Weights of a small transformer language model.
Size: 13 layers, width 128, vocabulary 8192.
Training: a variant of SOAP for these matrices, 3910 steps.
Each number is 500 + 25 x the weight over the matrix's rms, rounded and kept within 0 to 999. Layers, rows and columns count from 0. Numbers have three digits each.

# layer 2 attention key, 128x128, rms 0.0766, rows 54-63, columns 0-127
531536528499476500462468493478465527526537504491471476520505517490533547506460499501461499485473535484491499498491498535497475519499487473464500506492510501516517506545480498477526503489513517499540506545475485469500480490489505512490487516506504495454508524467537508467529503531512460505516496497506508522529477534530512504476525502494495486503455492481487530510526521534466479539512
491499483491485498496489503471461533444505485470456519553479511527565477518467541492482509469540498440557463521502517518519505466511463479466486463468458502499512516521511481513514474486512503480469538518560465547520457498496502509513488522498506468491559556474488464480490506506504452471517541518509496514501497497505485501457522521484472477506459545450492504487514486500553489457523
526553534527491492440470477511463515502520494462544447481517514493509491514485508524539519471484530487496541476498506508503502515489502472499486474485489494489494484525484490496523518483573454456522514523531516516471511517499518487551506492500499488484519506476512488487495517498517492527493532502490486567523546518481512476482503542495487508473526480520482504502489483521434502536517
510507521500506512505529529512517509512490515546474506495519498496465474504495498491487535517531459509535513519468509494489508490507493522530458521499518483503465496451515467531462489479496500520484513493497486472477525501491458504457548485497492523466479532531487500469511461449472494494522487484468517496517476463543462483475528513473500500487525504477506472498446446498488479494475
488515516506489514546482489520489462498458480482540445492535543499528494495427507567488519448552543477507494477447516454471515482503522470546506513494461481479494498563500503500469454481511510503504453495473522496523542493447516514482529548494477485511504508437506513468509510502502464481543533530497481494517548470532514464489472490519447480495506487551504540480440537551510516519519
508509546464571494512561476452487486508469497470499490462493483520470473473479531512491509554505480487485530478438533530492500505477502550510521500504442485480504463475504468537451455453484496451454466527531492534474493489478491480520510497498488445525518482524503503489489551486530434461492485558474487501535483467518449487434493530437435534537464483498519511535484512538579482468503
478479509484492470492489506485493520529489513485512523515508508459496469472493526482479526512451498490462522470551461503511523437495516501485509495527517500513507527483455515530494509525508500512470471473506491495520541526511533499533495483468522471543507493517547507497501519533491505488476475504486500484539516526492539504485492443477501512521505469468480481496533492482517482514485
475477489541508507461494512506510519447526500468479506476510465463490536499505470482467481522515440492470536511555505520479482497503511497483529488481476548521512465459508508441568506469489480482497518509530529518468445480515498512533456520550485471511491456533514462520533465519550515498483467481511509511493503551429515505484489501474522490509476511479500541550567494522542451454486
512479505504493526501489474533482495521497497512478523504520498501489485522445534493511510454513489492504499499474456512481483491510528511475512474506528531501488515548498492541504518508521484497489509518499510507552522537506469478500496487524497493508482512475522549478513493499541506490523511492482483490513517540523536495449516463482493526462489503482489483481486499465484501481493
566512531500535526531467507521469490484501509490524462489503538506498503492523479550538496493515494514520517498469509509504515513499520516527500499532536485467499476534487482517477458490506536469508436488463466486467487486487513473473516529483480511536490456544541495469511483464474495514485501499505501506517533467517458504508507523508485536508510494528490499498482496522514519531484
# layer 2 attention query, 128x128, rms 0.0786, rows 55-63, columns 0-127
491493482538529509522556517460484435493475494505516497527483500487501505498514517549498442486496526535468515496491545490522521491525455494461504476535484519497514561525513512478491511513495533473529502451540525548524509495509504509584464537489480478470531517481466480542496549568494516499530520531518499494506470481467532456476495524497458532514456459491502502470537469473503491495519
485518515480497474504493524503495516487502501488489516523513499449501487486455484505513521545528519510505506482495496474475490506508462459493464495472468464527446556521517521509505474467488511497494513494479481468496525513502549502497507504530550546523530497489507458531505413501510482509572514535495500493493528509442514484477495490489506461490514481497514538489477509499534469497508
510526512476527528479460509528488476502523478539495486489502486507524510517488475459496529483498548514520526501514528466482498492501488498477507507531476501472524497502479443488518533503492512516507524477506499501462511513501523548471496514517462508536499470502513519466494508500510478476473505506491473534489543495517525501492473528510484540517483504446449491500513486537492497461482
513521493560491500460536510486523524461497505526533501443505525489458496516488499518470531564480509491487511471472503519508528530493460527521501479512516465463520491491514498513475479515449544512547495509497527475492507503499534470526516502481513478481505488457549509510488494569473477555520480481522488497512475537541509519501444497478525466522495499498553522516495508522555443534513
497490528496458452503552456495465461482507520524522540457513494448449457497475466494530529514494546464488539516488525450475489472536469435545529498505499485472479503529470486497524525535466493550496471475497513531465500518488473495533512509483456447502499516459496505484482470513517467493487544472524493462490516432518512481515456447504446505537504487477481470478478481526562492482483
516464486437491503495513507517510510523548535496519528535514465479506475483508498517475511551504500490481501505523489519493477455543500505450504498506494516490495532527502547495533577536471499483518497510506495493478492499500529520486500458521462522513483488517462504507535518501496527485473468447458520521524485461487500504499520515485513486509541459501479514492488539469504506506498
511464497518483502545500496507482500554544505469472497531490511475550531506506548519522464467500496492506510510502515475513470494472474503509529519496483485552501496541495499534535480488516483509489536488539471548503517530494454498484489467463505482522486512502527485497533509483520518503507526503521509512523520464519521488490546468487515544479520497513527484486519535462511522536481
526488496538497507480510520503499449471485462539530453532476475520488462484501487520479501481511483515474508523512464508486497496536495483503514493490505514484517569515489510508507524505486507463508498511492495458492520515477479504511507520494466504501476493516464485503528469496491490489521511477471467479465462505500500504496494508509476502519469500522534536493487494475509511512491
514521544502501462469525499483499512486540504512542489486511503492522479514507470493515516507472483456496523511506483508494491533518495533533500523528494495518500463520512511542515489477518506500498516518494508513469487505524512486550520472455482479537493537489528488510452464480504485527500492495508480500498533511477522502488466501529479465518512521476509506515486511556562486482491
# layer 2 attention value, 128x128, rms 0.119, rows 0-44, columns 0-127
467479550518510481528524506505501485492524467508502494473484479513499457528514477494570497470497484480524509469514524518481453557513521532525472499537537472542503521507469460518497522516510482511526487506489512493495510491508501482490470485550512505490489509485535483479518484562486481506549528510508507484459482523533509502530509490522471521457475468500472511501446572521526480504462
492494547510483495529497520449479467456529512499502499508476514577464529500501512491482494515476488500524501545492545507454475523506539489498425501525507551501502468491465497458508499543485473563489495484475513536465483458508452478472491514493476525552519442536509505544515474522532502499467490462474475491455530543498520503543479444493547472498505438509482533475530496544523509541486
490496505458510447523508486532523487466547499521494498531512504519483484482479529494513507467502505531529513546525492524494501501499445530542528470507508507483485517514504482514494502495526482464503512520534536510537499511476490477526479493508506494546496503480489511521483498517489490509469453538467495474528487519452486513514492494485548501483469468486457526524522511480482520492524
440480504475463467498474518485492501492442505489536492502494494509468516499455447484499479457495530501469478491476521470556470459467516479492453520513511542531487480500531508479510538480504520465511486523510489509507498494492496517555469525506549483520486467500502500449494504502478492499515548504481526490543534496462542461513483506486477509474455516490548440533531535525543519481509
496529489489538477485514508501484512520481506549520511504512514507498471500482498517484534502489506524493501521489498490510519535508505495486495483481485492535483470490492540477523489513506505527474507501478522505516505537491506490510467493497492484484501494480462455504499472498549533514503477475529518492533523468509548512544551527477457510521496511502511518503515488495466500504503
472512525470452460517472484544507518474500507513498451489539494475459489494476517521513492484515499492545496501524465455512469499479467490486518468530487526471441473510506546533502509559497515481467508486469537522497515481486451479500510493485568484509524521537481448493512482477490495483489495481559512517528492513499517512498487521476460505505466504510458498461532509495523502525515
508535512505529518540518517494497515526526493495486512497502505511511504492502479477508506491525507477521552492470519497479501500501500472499546474505519493514481455500477480459447472502504524521524512500519489548497471492511503488483521465524519520512510477476493500504524475494460566452476518530482527499445516525521474503489486500515508500509507485485494489487524535502529503560508
510488538458530497474485502531520499467523459457549461489510522514492480495496484522537456479499530523479491472492501510472507520503470472511491515514522542551551530533519523506468451500485493509486502478452459457528519496491538472472524479484519510470496481463526522528470477506472483503505517529490526515489457505576479498489515481526480506497481519468527498499500559506480558468561
489546470469521492556488540491456486440536514522535511503517514490481510477485506495443481504518496522537504484508461520439471509502492473489509468509477504531528525466495446501501538518532454501497522522489520481507491506499520483510472497473466460502446507518508536519457473502462519479501485538422545527472516498511465520502503495479528482506510527527513530438490498472487467535488
545487494494509481522515483471504517461518483482463462506525485534461499514478508473509500499500500479487461492488540485489473497509513487477514506507561505496482466498492495535511513531491489492494490488439487490492564500485483497484480524511535505463513531499473459509472537521557514490515458463489498487524500466465508493495559527509451493489489525495477514490517491480510481500504
497531503494486488506459514539485531467494489496518510487487458475527456515502502519474502499507497519448534482512494542508473522440470504517494496494493494511504545537505514506495500518528515509453484510482487537448538513535499501469512462507533502525465475458520499489505491496508541523510487510518517550482463508513477542515479499481479540480499537499475476499503524503540504535499
463484471565549563464508506467504530519551458478486523453485456522520475525504493497552498517483477478473479488457534513522495457507540505522543490493531500498462488496497510481482465475557530467536471510500504491493454488477504520494481492530513506512521497460485538497527512490483471495502480535528476522475523490498529518499532465508503495521502473532508523498521469497507551462542
490525503443493478513486493576503500521508501509500492485481514503480536458496506498508519485508507507495500514479491475517508513506470495503509495513517500474531533523524498520544496485488500464524498476516493497540447497446468488522522498530496484525551506515496499501500474490481476495490501552476498455530476526513480478506487520513513474514516492513463457489494485497511511483505
507481513462512474493484554530525474478500505490540491511494509472517487508521553533490489505486461485498468479520486533479483492479466533470543497517480513525502527494501515494498510502519519498474548487484499483505495548547518476521524537504522505526496443532508511470488518508466523513477496473425546560482467515515486495514459509491527519468515551495483530478525479483478514524496
519467549472484461453520520474501500467529521476506494554472535487496493528531488487497516539503496504551488522473494520500516522509501509464511501534517482487514472512519485481453528517525491505493544482535503524488524453458479492460531517459467519455517511492462486517514498521477467534487485467470483512478520528522489450506499495499504489497475458496472483456492489556512524503483
516524499490500515476512491515509531491465501497492529477493461494520491498524522489509471497463468509490526473543482470497494471553491532513469493499525497505490486501538527519485514540511453517506487520513469485522475464463518533501469473531480487491505494480491455489524506518519458536509522550524463460484510506534527513489496486489502492527505471519469483524493514494489506492562
496502489479488473494484421523507493512492480532525524506504520535503500520450505480512527533475549540520542503460505450507483538492441509487506528514458517511488508517496474470536517485492462476481489520468495507472461510522495492535543545486503492502484509506483469571493460515504523454500488514537518522528514526528460547508478497497472520506523533488424553540546503484468507506444
478485527470510505521539447518537521483542505491476475530526485470493511482508481505480507497482549502491515512515494470447444508523453498494533478492504459493512542496524468510541466472567507502513491497521473530495490471500468516548512492463523506493477497503504504467460461526489523540539516546484512469531478509460463520457524511503498511549523522535461525505488474472502469509457
483448538468517499426536479516512457544513485525521515496496516490476503503510446530491497462514542527502507440492483501490476519527517498497563516559467454491452465486474522519509502464495493438529487535532485470464496505487503528520497504478492550497551507559501481476538497529461478508489487525544469466489478467479523509479529492533474493526480471516509478546476523459506478481486
453458515468474490505500555454478520465498503492473484508514496498516503520511483514528527495544497514478502497471478525524485529465521513528498504539515484486530508475486475486515537508508507474511526471532453475471539504491489518505534510523480496499554518516522541513507503522505511510465472470489464496467485521479484529496536495482528485524514472446459500538492469537548478506459
476492476498551542434529490492528496510539448485445485502534458479502524495522541484561539536498497545489502497500514520513528507484498508520522512536526466515528521512440507459526492469467499483539493543506454507474510548482498529485489540491503520464486521500495531480519518488464527483492508518522477478516504497462482548485542497492521509510509502479490486522509493486498475498473
507529478472493475517497485498513597570507462549506502515480482480557496502492518527528472544507457506465543508485459496530477530538506452430521478517524476485502498499474548483509487532438524537483557521472518506555546500499491482511526463487499487496476483513486473552472474466483486512486485486526510536531449536491446523515468564495518485483461507533481480540469517480512501481554
495529478507485491499489439532515527460470489501514463481504476479542512500498492504494539520545502502521492539482486512540501488487489524490474496503491488524490500524560529486526519543506483511525503496499482464494495517519476460548468463532481481485478483504481513478500511508519479532491501506497528487507468480528530533494522585490478534537470512478490483480490487534492498485477
526527512497485501533495505513487477520484501505512517497483506526502508476514465497447480483500484499483486460483513498455463510501487497471512499545458538525481499484554477513519496477519487506494459500522533515500535514470462504517509510518459500539466443475531462500516500481493494513472502492506541502485488494451501459510531528526512523528535513506538485493501499522479477513483
519482491506514472494479507496445480490525479514474470508541542496498497523471484522476522478489580538539511473474540478511529483473565504538479505528491497477472510508489501459485478525544478469487469478453484535432540498516484499509514510530534527502514483516502482531533460504535520490468516514493473486560550479488507500457514486483482482533526488485519492520539482485548464553491
506477488492504518483505506548517512555518527509493465470474474503487511498505498535511516483519517482512489503499532501497488522489497473499551487499498513519484507542508464551519480548458540472498492516479495504467465452477505518512505476503504512494510520477498502459442501487521499482514481491523490459484487546526511527495503489495486462509510464488494476461464500534481523450500
491534477524509485487526466483480497513521480490536456503471501498434527466489515485492466524522498483522493492511525525482517519509511485535510465496502506503523494504476474452477510528479498510497479499465549509501488488491507474501497505493510470503482449497520506509476499446479480497521514472464486494487532475531578498513532536491522491462482490496506420523476468508487518498506
477504530519495496510493495494484528553479489498495523488537539466551492469466521517499524500508497513511518495510498494460509470506566536470534454507495470477463497454510541483516462538495546491521525500478522515520472476509506537493519478504503524476480463476501507494492498489509467493513505487524509496526499495483496510473483462465506497510515468519536519456489513520494519503518
530531517554528480540468484515460509482526519492509480514505500487519519467474461472485472493505496458519485515527506508505558489479502516529504459494516529518476524519514470441498499534528494487523494489455499504475509511487511508536498503494521519486462537461524484520504519475527490509480507481518492523523505500566500519490515474489524497457480499500523514485531498533471528494523
523444523519493488476499487520505518503489514524527514511465505525514505508493481478473525474487518488501484489502521488449508528497487490507523531497541523501514495482532482504489489537511524462498489487515510490481509516451512485506515480465516539482498494509514480504499503517534508531498519549492478504451492510480490497508466478467488482507461511501442499522500486469497507488523
479498463513453511519491519508505510475465522498491477493525495506475484458518499494506506519535483555488537468499515512527486522495486504518469581517437479513501519508508500518512523504476491517505501525504509490508498510549496471463477492497523503497479532531524543488498495502524482512518519508487476501488498471505503519507508528492497513492507483530476491470531479544489500489445
475533470499507498478559498446550500499517507501464462522501482444527489518475543487571564512488494485515504474538500529481507463496469528510508483516495568493552482525482452501448466517514504525512512519521502509489471513465474490493532508516502506481524489488454534439507497508504521500445518512503511519512478518517511515501474458501536539514476456464479474476499517464482484443463
479495469538486507472474484438482480494497492532550483524504490492496514509494497482499504504530467491509476473494512551563545473524494486538498510496502535497494443491534494508504509512473507492503493483544513475478491501492500540434468486479508460520446474516470471506491542482523496513517494483496491519533497480477541487502545513513494524478506556460487493498515498458459517474541
486490556524459528505507523454451451509472482547497481492466534507492478531480466508507521522479507501479503511512511534491493532495500520543484509494545522546473473473497478479533497466533521490487489488492497488540495578530539511512483505543481412464504466482512528497518539511482537471504477462529518502493519477490547544478529496523509486476466486465528509520505500498489498511499
457478517540495494487544465502531518508494493507466515460474462499545489550484500516510524531483464488475515500531507517481486504517490481529459503537556520517501508497490484493527519487522516477505476486511495490450474563530496508496538507511486494471517450525517525468512500490512493504525519539538557478490483506494510500518490529520512512487454455504504461517481482514523472482484
468472527511562501508502491493501510504505486513513492491511478494506509529463455498513495477456521496532537502492486490543527451511508487500503469500525502487507500486455523496461469538499516510495508473515478485500485517521519480487523490525524481502516498507493534526513495473523500518467522495489538499511549517488484472534497500507527530496480458452520522495490513487506487467499
527487486503500493542482508466498509451547492493515489494487507498531502504501490528504485499477488507521531516484487520529497487468468485508522504522481500468519526493513454500462492487528479491507491485499504504467539489525490508511497481507476514502483520496507514524473490459486471525505469496486479524531481512536483508518537478512500518526470518507527497509497500491492503477513
517514455542504484490494485481504499505485518495537458586489482513522532496501519495488545508513493509536487511462500488495573470495469480526501531495490488488513493512503453495489529527480521492496530529473504496438525502473486487508539529483474478503472500530463495537492549477535536506468469513475489550474525500489545495498506477486528506524468500515483469537515456484461506502464
473500556461507491492513429529497459480531483521475487526506555535428528488514502507521542504484486488509483511474487484453482525511455510499487474492495525488537535504479517467478489517546481466530538518537514465563480514463479464501526509471503545513563514496503538524508430521469534476524488531521549498443478531522504457476476477518475463502463466510449465506457546529542486472475
514515543489475511512511534483444451502484510494521494532470538539481459465517511487439542514453538498529478482478533524444492552502533538477551503491467483521479479474485507523509531505512502507516514498553498501530493465492492511481495527475489520536529524507467474501513494529505511522488491468490516477506510533502529503468477480505533516493544497514500513470517501516475486529427
456508532491483511520504473509522505493504493530508511490524483503483488510466491522494485513511471523515537492461481487464520517494493458516472518514478484457489485524492475506512505511489493516488494484473473518491489495506476512511548464484475510472497509476498501515493485475526497464511492537514485464501541496502514530498526483501504513547470449503522529509465493483476513523490
537472507511491504499490500444493467517507527519485519468476532518488513513503499505465481525507522510504512494473484514497497489484530473479487517464474506493483477508533465466487508502533483501498453491505533538450536482484462527480483532480495495518503492504491483493517492514512505478466522445476512490489513517514503467534493505520496477497503492484484553504523502524496486529506
468517463525482448495491476515550488493458501505509516562500476511539520491413513477522556505489485542492500522511491448485538494545478520482487508516476462503499488505476512471486506529491547462525533513518501455510463530454524478500500505486460520451535553508495540537522462509551490502467493528497514457522512496463500504539491503462512484475475464505479531529492481476491498468480
520509477512494491533533477490499531461503546496458500492527472496472534491504497512497476497485458530541534554535517472516507477482468486536490490528479530482516486504517473556522481543465493491497459496494502535433486481543482545475488481529524494477471523491507490456473550485523491529473527507502443471491532471488502513526507536498545537536531496536517485469506495498511494490536
537510513537484522449521487485553484501482453494504485490487467481528509489522471501530459501500480515506520489536487504538486447437503538508493517527507491456512495487519542526495461484524507513519488544484482451479507493471498500505506462538499535476505481517501561503523512512489474494510512510521459578485437524524487508508521467519501525509478460522486508505485527496549484478531
# layer 2 attention output (transposed), 128x128, rms 0.282, rows 0-44, columns 0-127
509524481470480503522494486496502515521442500478491578520523546486515525510484502511500527523505555497506484532489473477515521475468439439473505517497500516452518499533528499501483505511481525515508518510500485515538492512473551550490512481432511514498490503488482507492481533473486505473430468509497520531577536467525540492453509499489502489533516499503498489507524515510472486524518
469508510529510506463471499532512518538487478528524519475506523502509488501523485495516522482487515538505454488487489525561496472483460499547521494484512500476494573480497540545452499476460522497511492504510485487522533517449517516525474495440499475490416527511498523499476521518468506486500472505525483496496484490538488535473506539517520545502443536527512479461485452466460487518485
480510508499482552465482532491489523548483517526512530491500519501486521514544485485492516549511479481494518454478520500479524488486524491513523486484534485496506454500486481520498511523483484545479529506498477475499502468501519504455534503462504500500506486503525550497500499457519495516530514468510512497494476495557516493504493483480491484526533525505534513505512483506471466527476
513510432478500504525544457499481474477506498503454536517507511488528484515531563492474483550511511495509486501514502500464494531498503477504491477518471440507496514473492467523482517514486535534528488467486479455524525503485525484465545488494471537507510508435497481509534481505533490476504518487542501446508487489528467509487512458501495513528481480495491524482512491468507490499527
501475516548505496519495522490504474511526484467500487474482473525491526519475500507491472511489499497488512508479533493506518478492503523525509478488472462493526523510484493491494512508495500488500469494522511492487497472486470481545500539498526487495523472504530520502503513552481495511509507559466454506476474513468468477502506501486499482497509486498489507502538495476549485476530
498483475508498481482520510466495517498481485505510543509465489497489497503512512448513517535454503511441541479470517518455517481486525506515500528492471450507520492496472487505516514499515488522498457502524486508473470498498499470545508490494433497500473456507532528462467520506487532513522475517499512528495485481503472491491466484526555508529545462460531486493484504504480526528515
524486475502480487485476500478496507464461493505459499498499490500513506499518478514528513509520500478472489540545476515491489523490503507513476504516445546488517531476513497537483524501507469479542501528530505486496515500523545542482510500509459486479495495500494484494502492509529458511466507484494487499506471492510514522470494515478482491524485499510471498489513478509452476502475
497505496533498508508491478489493497462531515496460518467522475480538489502520510470470549509496513483505475497470513477532490480505495485464519459493463502490482500450511469507550547499496502479499521509530512533466534527468462514488512472490524475548506448510470516443539529516546516469484472468507450518528539496488504507523481544464512534514484432490451498504518482499496499497536
497483517493486481428527481478537540533490507487498491458509476521499487501485493515537500515486494454500517507478485528535545474529512507501507511451522525476456512519501510498486518498515488528501481515544519509453505527497525524511538482520476488455510551476505486491556555494547496524484553471508488494486426512493496502498485467517468506441484531508500479513541456502498478495495
464461530504493500511471502524485501576474509479549531500479526481523492478519519499470527504518489510526501476513467475442521492458487484518485514437471508469485485511466489471492501487499510519464506521527485509506441518533495485543444498500472483518513484524530527497520506485481505511473497586538510508515526476507499466513507490488531518495501486486518478510513533497560503466522
508500508497489518478525514476508517485492506500468507536468491474494531492556485467520500502496503501525530512515499487506514489547529480440517504493504502472490493485478499490539561505511489520526496510496512492498487513472504510525508519504467501482513523497493491464522497485497492470503473509477519497525531511488523479497526529538539492523511466489513535479524472478498527479530
517532497482487520537499523536526473494493520536481523500503503486518486541510520522454489488560530508514514514542519454520504528485479483504455489544491491516521501519507498496494552503468495512459533490473481501514489497493515522457478493515533514474479490537508518529460491509482499510469471480494536509463508489521499496505550524481546477481522540496448509500525517510489469507468
493513490501488500480502485451458499484527500514510487502505504494520510525502505479515504492456492494475485443472520518509476495482501536490503482512488464526517483490496476487471482488514514482524516468507517480499506484526493495438507496491497508514481462512480492494494476502511508532504492444506490522500506522495458506500449483503476480495485473494531540501513512485451489510496
491538533487493525495512502491515551486479471501462465479511470522463505501516443518502498527496492512484525522497509494514541508497541508512476499493533497474502495486493457487497487513515472530551472528510499510487542499468482474476506503471475505480509511488483490483545515493537478500532498485518465491484469481484528496484493483492540486515499489489495496500469504500483511542531
462514460540514529490475493544527520504510491516487504430527498541495505514488487496509507497520482512489492483489487482494485478497504494535507520455504521480497464507527504507520467461487478486465483519474498493524484533480516497509479475465518462523470537507501519493486503464541538472480499517520467459544503476513494526467507511473494536477488556518521499506491491506455514523501
499486512530484466528486486496473491484547468529528489515484501489472539501443494524517498493495551511490497493460563496509452483466481502503515538568451487476494491512483456497516481493500529484493539495489508489500524538490497516469507513492565516503462462492498510539454502574499503502487473481477523524486506499474499539498475498510499482509474527450501488484529525535481457504450
500512531505473476491504535497468501532536462502519502503482502486531506493529509448513497473490458458486474487510528547529523474469555535532504454491492476533505485500468522498484497522521471510517465476527471504515493432498477550478520485468475479486482496481484514439479530505471490528546510467477479462498510506531493441464466515519498512512489440505567505497494485490523497488525
466518517470453500492496502471469514523479540500517516519496509489490498503489507506501502501480437477530518472482513503523549458498533521460502495500537543502494463541493472470490522481505499485476529522506486490516475514533537534434456510519479507506512540501519513497543512462484464520488485475516503498533451503558517462507459491479460451473462464438537506495498517513518513543543
502523428507471491565455527502503500457503488470474505515506497501516535527453508485483471518483465486502480523515556476485521500502466517461489519491521475499540507530511482459510466536502530521495532470463484498491475468560501483467509501507519484513510464484503524491498515463479548529481510475499510502521471495538476497485507509477496509461536460498508513497529544524483492548496
530520493495484500508471478529530505515473495478529537483498502481509501503514478469469508507482457491522475488524499498507496486525494481479545491437547506516497515513523550503495473467554477516491485527464548532510473466498537504499462470460523452519471501509482497495496490445495504450487529503500492489532489477518519504476512517525491519468490524515541515497483518482474512487464
522493486515469461552429500523503457474482503524556496504472511499496512481471439501466482464495441447497499514553511502514495510479560508479502482495524523495521488499528532463502491510524492487471490494485510466513478454516512490491499507500519512518511495495478485518477484497495494515496462492452494479490510486499496456512472566487508470529496484525510537533495536542508534526483
463506532504507514457462495484468431486515499505502473534453501521515516482492478499474520474480531503493496504508521447483515481459485521523492495521496536552509525546472485534518533494563465429512460533493504484483495452535520481461473539477471568481545445500527517427541453501539543484479540516439476540499525505478532480471521480522489480523530480478521467481526482488504524503529
522473504515467476505560504456496508496541507514482514509496525484483477510496501459496512499492478472488525477502519498498526488489488506530532494500491469541506486478505480502516502485522495489484478483501517537494496508447523530505483501476531529528544512502487509503495505504479517488523489509532495507499517513447465488492497471527531453504520507480514513495505509496509513501567
490473485486481523495526494485517548499508511490467489525544500484482523528514500505537467515500527505515498511467523514514530493540475552503472509483500484481514562492488503463486499498476536489528529491510480494509480491510472509481509518524523506489541527513507499508523500508516495489514491500522482491510472524477482527533464482508479519475455496481492485466509480476509508509508
506446438500469511541517483523541489520466488479496516534493471503512516483510521500522478491505445475472494491492502518483489529530485522501521496472487545546503508478483515502500542484507494529492516490526508498534460496504479493516497490487466471485470549494475542504496521479473509487502531502547536486503470490539506483508518503481524521470500490563521522490443513470503536486485
489525511489514474479496508455460492496509505489533495530500503485532489537518539466519500497450518523460521508531473473505498515487507505474496512508463461503558518483531533433498509466530502485510521487491506523531487518530498522501502492534464505560478470551472509537500510533463503525493466501464505542520534511516465475495502529468489503485503515469495493521535538500478477496518
496499497490536506506515464492519423477444519503481497486488541505531463514496473544476474510486528491446505521489474480532488525498500505513480507531506510503506519491511487530487489496483489504474507488528493467492504503496487514501532477461495514544504515487480484516495489536502499472480485507503498513520514524487433470530493461498450523527529530536477505484502499462510505485499
526490489470526499494487469486486512478511495471489517526512451531464486534497534506477513501498471511520511503478504460488507486503483491508481532488489530551534533549507496505546540482500483496464475505519483550491508482460483456486457532519482524513475529530520487513505479478465494491495506511461548520461486512504511508517533509506506492471497517484465449543494475493476515512478
507449501449459491473527498476532493565508531505506545500526486499504476506551543465507537526509490473485500498485459496494485494505492479522494519484460514531513487482495499536496557505465476506458515499526512476495485506452478501491520459514476491529519511538490508485520487446479510481517476513523531487503529493490490469559507492488521512507530488531488495503496492479517516501485
479490499479474518514511516535489518536537501483506496479535516470511525500520541544519484499506531482483500487512507477508446507483498512480498508519459480484497485516490464495491505494509468513496561509497493525544475507529485491502480490488498470507490499509483527533511528523514507483484479471491515496532548497519522513481500482488474515495528511511530502495526530512481457521490
501493521481503471486538498476483516518511500486507500508498544490528502466500483484535519481468492487520494508489475557508512477503487477486515483499581481509492488461505525502517470508494495507486493500477497488473503510465520523545501490505495512498552514479496461508480513492470512484511462509503526517508518508473486523480507474546506498502492512481518515499502480518491494479522
472484554514489465511480492520502492447475448551517526461496521492463488525507466502464536491520509468474536485486488480513474519504535509504505521461506456481512499496540534495491446477508497500479480483490524509537524489497502521501533505463517472520456489519498474534451512540506485503532459513480462494462498505531506511508471550479509462545535533523512506528480480563489479504503
491505523479535466549530485501508495495502506486468484478457512491490516514530494514507460533516510491477490538518525490471495508484479498508507492491483457497481508494497476533467467473510528500472507471470508493487465491496464454534548523491515505509521473487507502516528508503499495459512489528530494463469506498477449506525515458496493511522523527518484519481535480486533504453507
536492496491523495529516505549545479493498534475488553500533496490504489519476474509496459516543516517532462524495523503532520482520479477474516445490476491466496542521507546497444515552474487528518480512539491546488486454455503498501518517432522491526502493491500495516500459507490469492508519540483458490517465512501480476517527486496471512517502495505452470501484484480541485482480
524502515503492516512478485472496469478501492544501493529494533463472484490489487469471504486523527508512498496491517508545474514510498497464514499474489491478539535533539531496477478482489510491528505492505497531545476467482519503486482522456510497536492533480464485529510472508480495500503476482483459494520496521516494502483521513469510463525487512490509501485510501487531489518542
522514485508499513491508493498518465488502516518471491507483486505490478503528520514490516509513486494449509501503507479488489538500506518522488485520471516536488493508512500553512519480506509509510490512505525548485510496518507497496495495487477515542464483507502534518505483521521485487494520470505468524456443464506540520502493481463507486531519515527485491502473486509516491502505
461482491490483533461517485508536504520481513514476509517500499500478488509526516465487522510535509491504511450474492496471509485542510498499489495438545531537478487489503507507523544480495487494439510489492499492503477510486499501478517479526505505484524527496510516465527519465524536483508529486539512469502484486506525480521512503505530501459545509507506484484497478484523523475506
470476529482475472503502509532525490513492459484480454471494520477469482467544497519518457489476481481465527518519479458491480537494543522528488490484520535545483505480497531511492444474504436517456477497504512496540507500546468505529486463487509485518503529500492532505490500516496486486512546464517492429470529521512498469500505457487460536457549552533526502488472511501537482453464
507519467532470475471470539473495514476486501521544522414527508517526479523437493487468523519485525503493510460505537518541486501502524502478524516493506481474513483492521511510494490491456480484530494485534489544504527480502517548511506497479505479497478480500502516451432523463491535548496523473469464512517530526514500539481443524476449499510494464528536538521508501492419465572532
461506492506506490501495507530501568538518488461482516490565464524489542552476477525558475502485477530534483524497471502485537477500489508543459519496504496478517526496502506481459483517473487509506471491502501494520513524485499482526492522511507497464458529517525508497496501473479511511509510538514483497524482501506515515514497484518449507462450478531493502526478490507472502528483
517474497540496472497477505493497489476501515495508506531477498478468480478506518488517506467481519489499511505480508494540492472527505503494529463483499530537518513518514573503543500496518489476465505515540499534507487509504501515521467502491507487521477519503504528512483524550474490497488501462493485521513473524518514497504491519509478521482496522485500476483527502506521490480479
497485468499483516507525509562528499534484500499494505522513489517520488517501507492516489464519484507498476518535472517488491495529476498545491494500511485470483495509494516501482513507490495509504518515472491487512466492490505532510499477519498481453504511478511477506498509507503500461519521542526483493521484474516480495501515516519512538493485534496501467445454487470522536486469
531454512494460497495486493486448507549539467489510494470526529496500488509506530494499519484500460452499466499477483515487447504443505501563516512490514493533545472522511515563502452500492462514476471504486503501522505443517485472511496484476523498528472504494522507493499450501485506511520517464478501477470505534520494527470496471488478483516515521517546504522539500514540463512488
510475521506534500449484491471497503503507496539539475553428519453467507498550530469524486506471508509464527433474505525482487497524514506489509531500503495482484509483498522485513491473510553507462527473471515506484459530504479484527522498548491503549516524504477504570501518530475486512522443492493567495480438497506455500526493503505509495506512547450532494496507475537544508474502
508505456483482519535481521545516519434517499531486541485499525456493485525501507473459532489523500487505495468492505453522505514516473487461509486509536498540488485507495486488525485505494519516467500453472514525511514481476493517459486503483513513526488492505491472499471475502485531505486479474499542475459551496489499499494504545526583494485545498502484493507521490519483522503488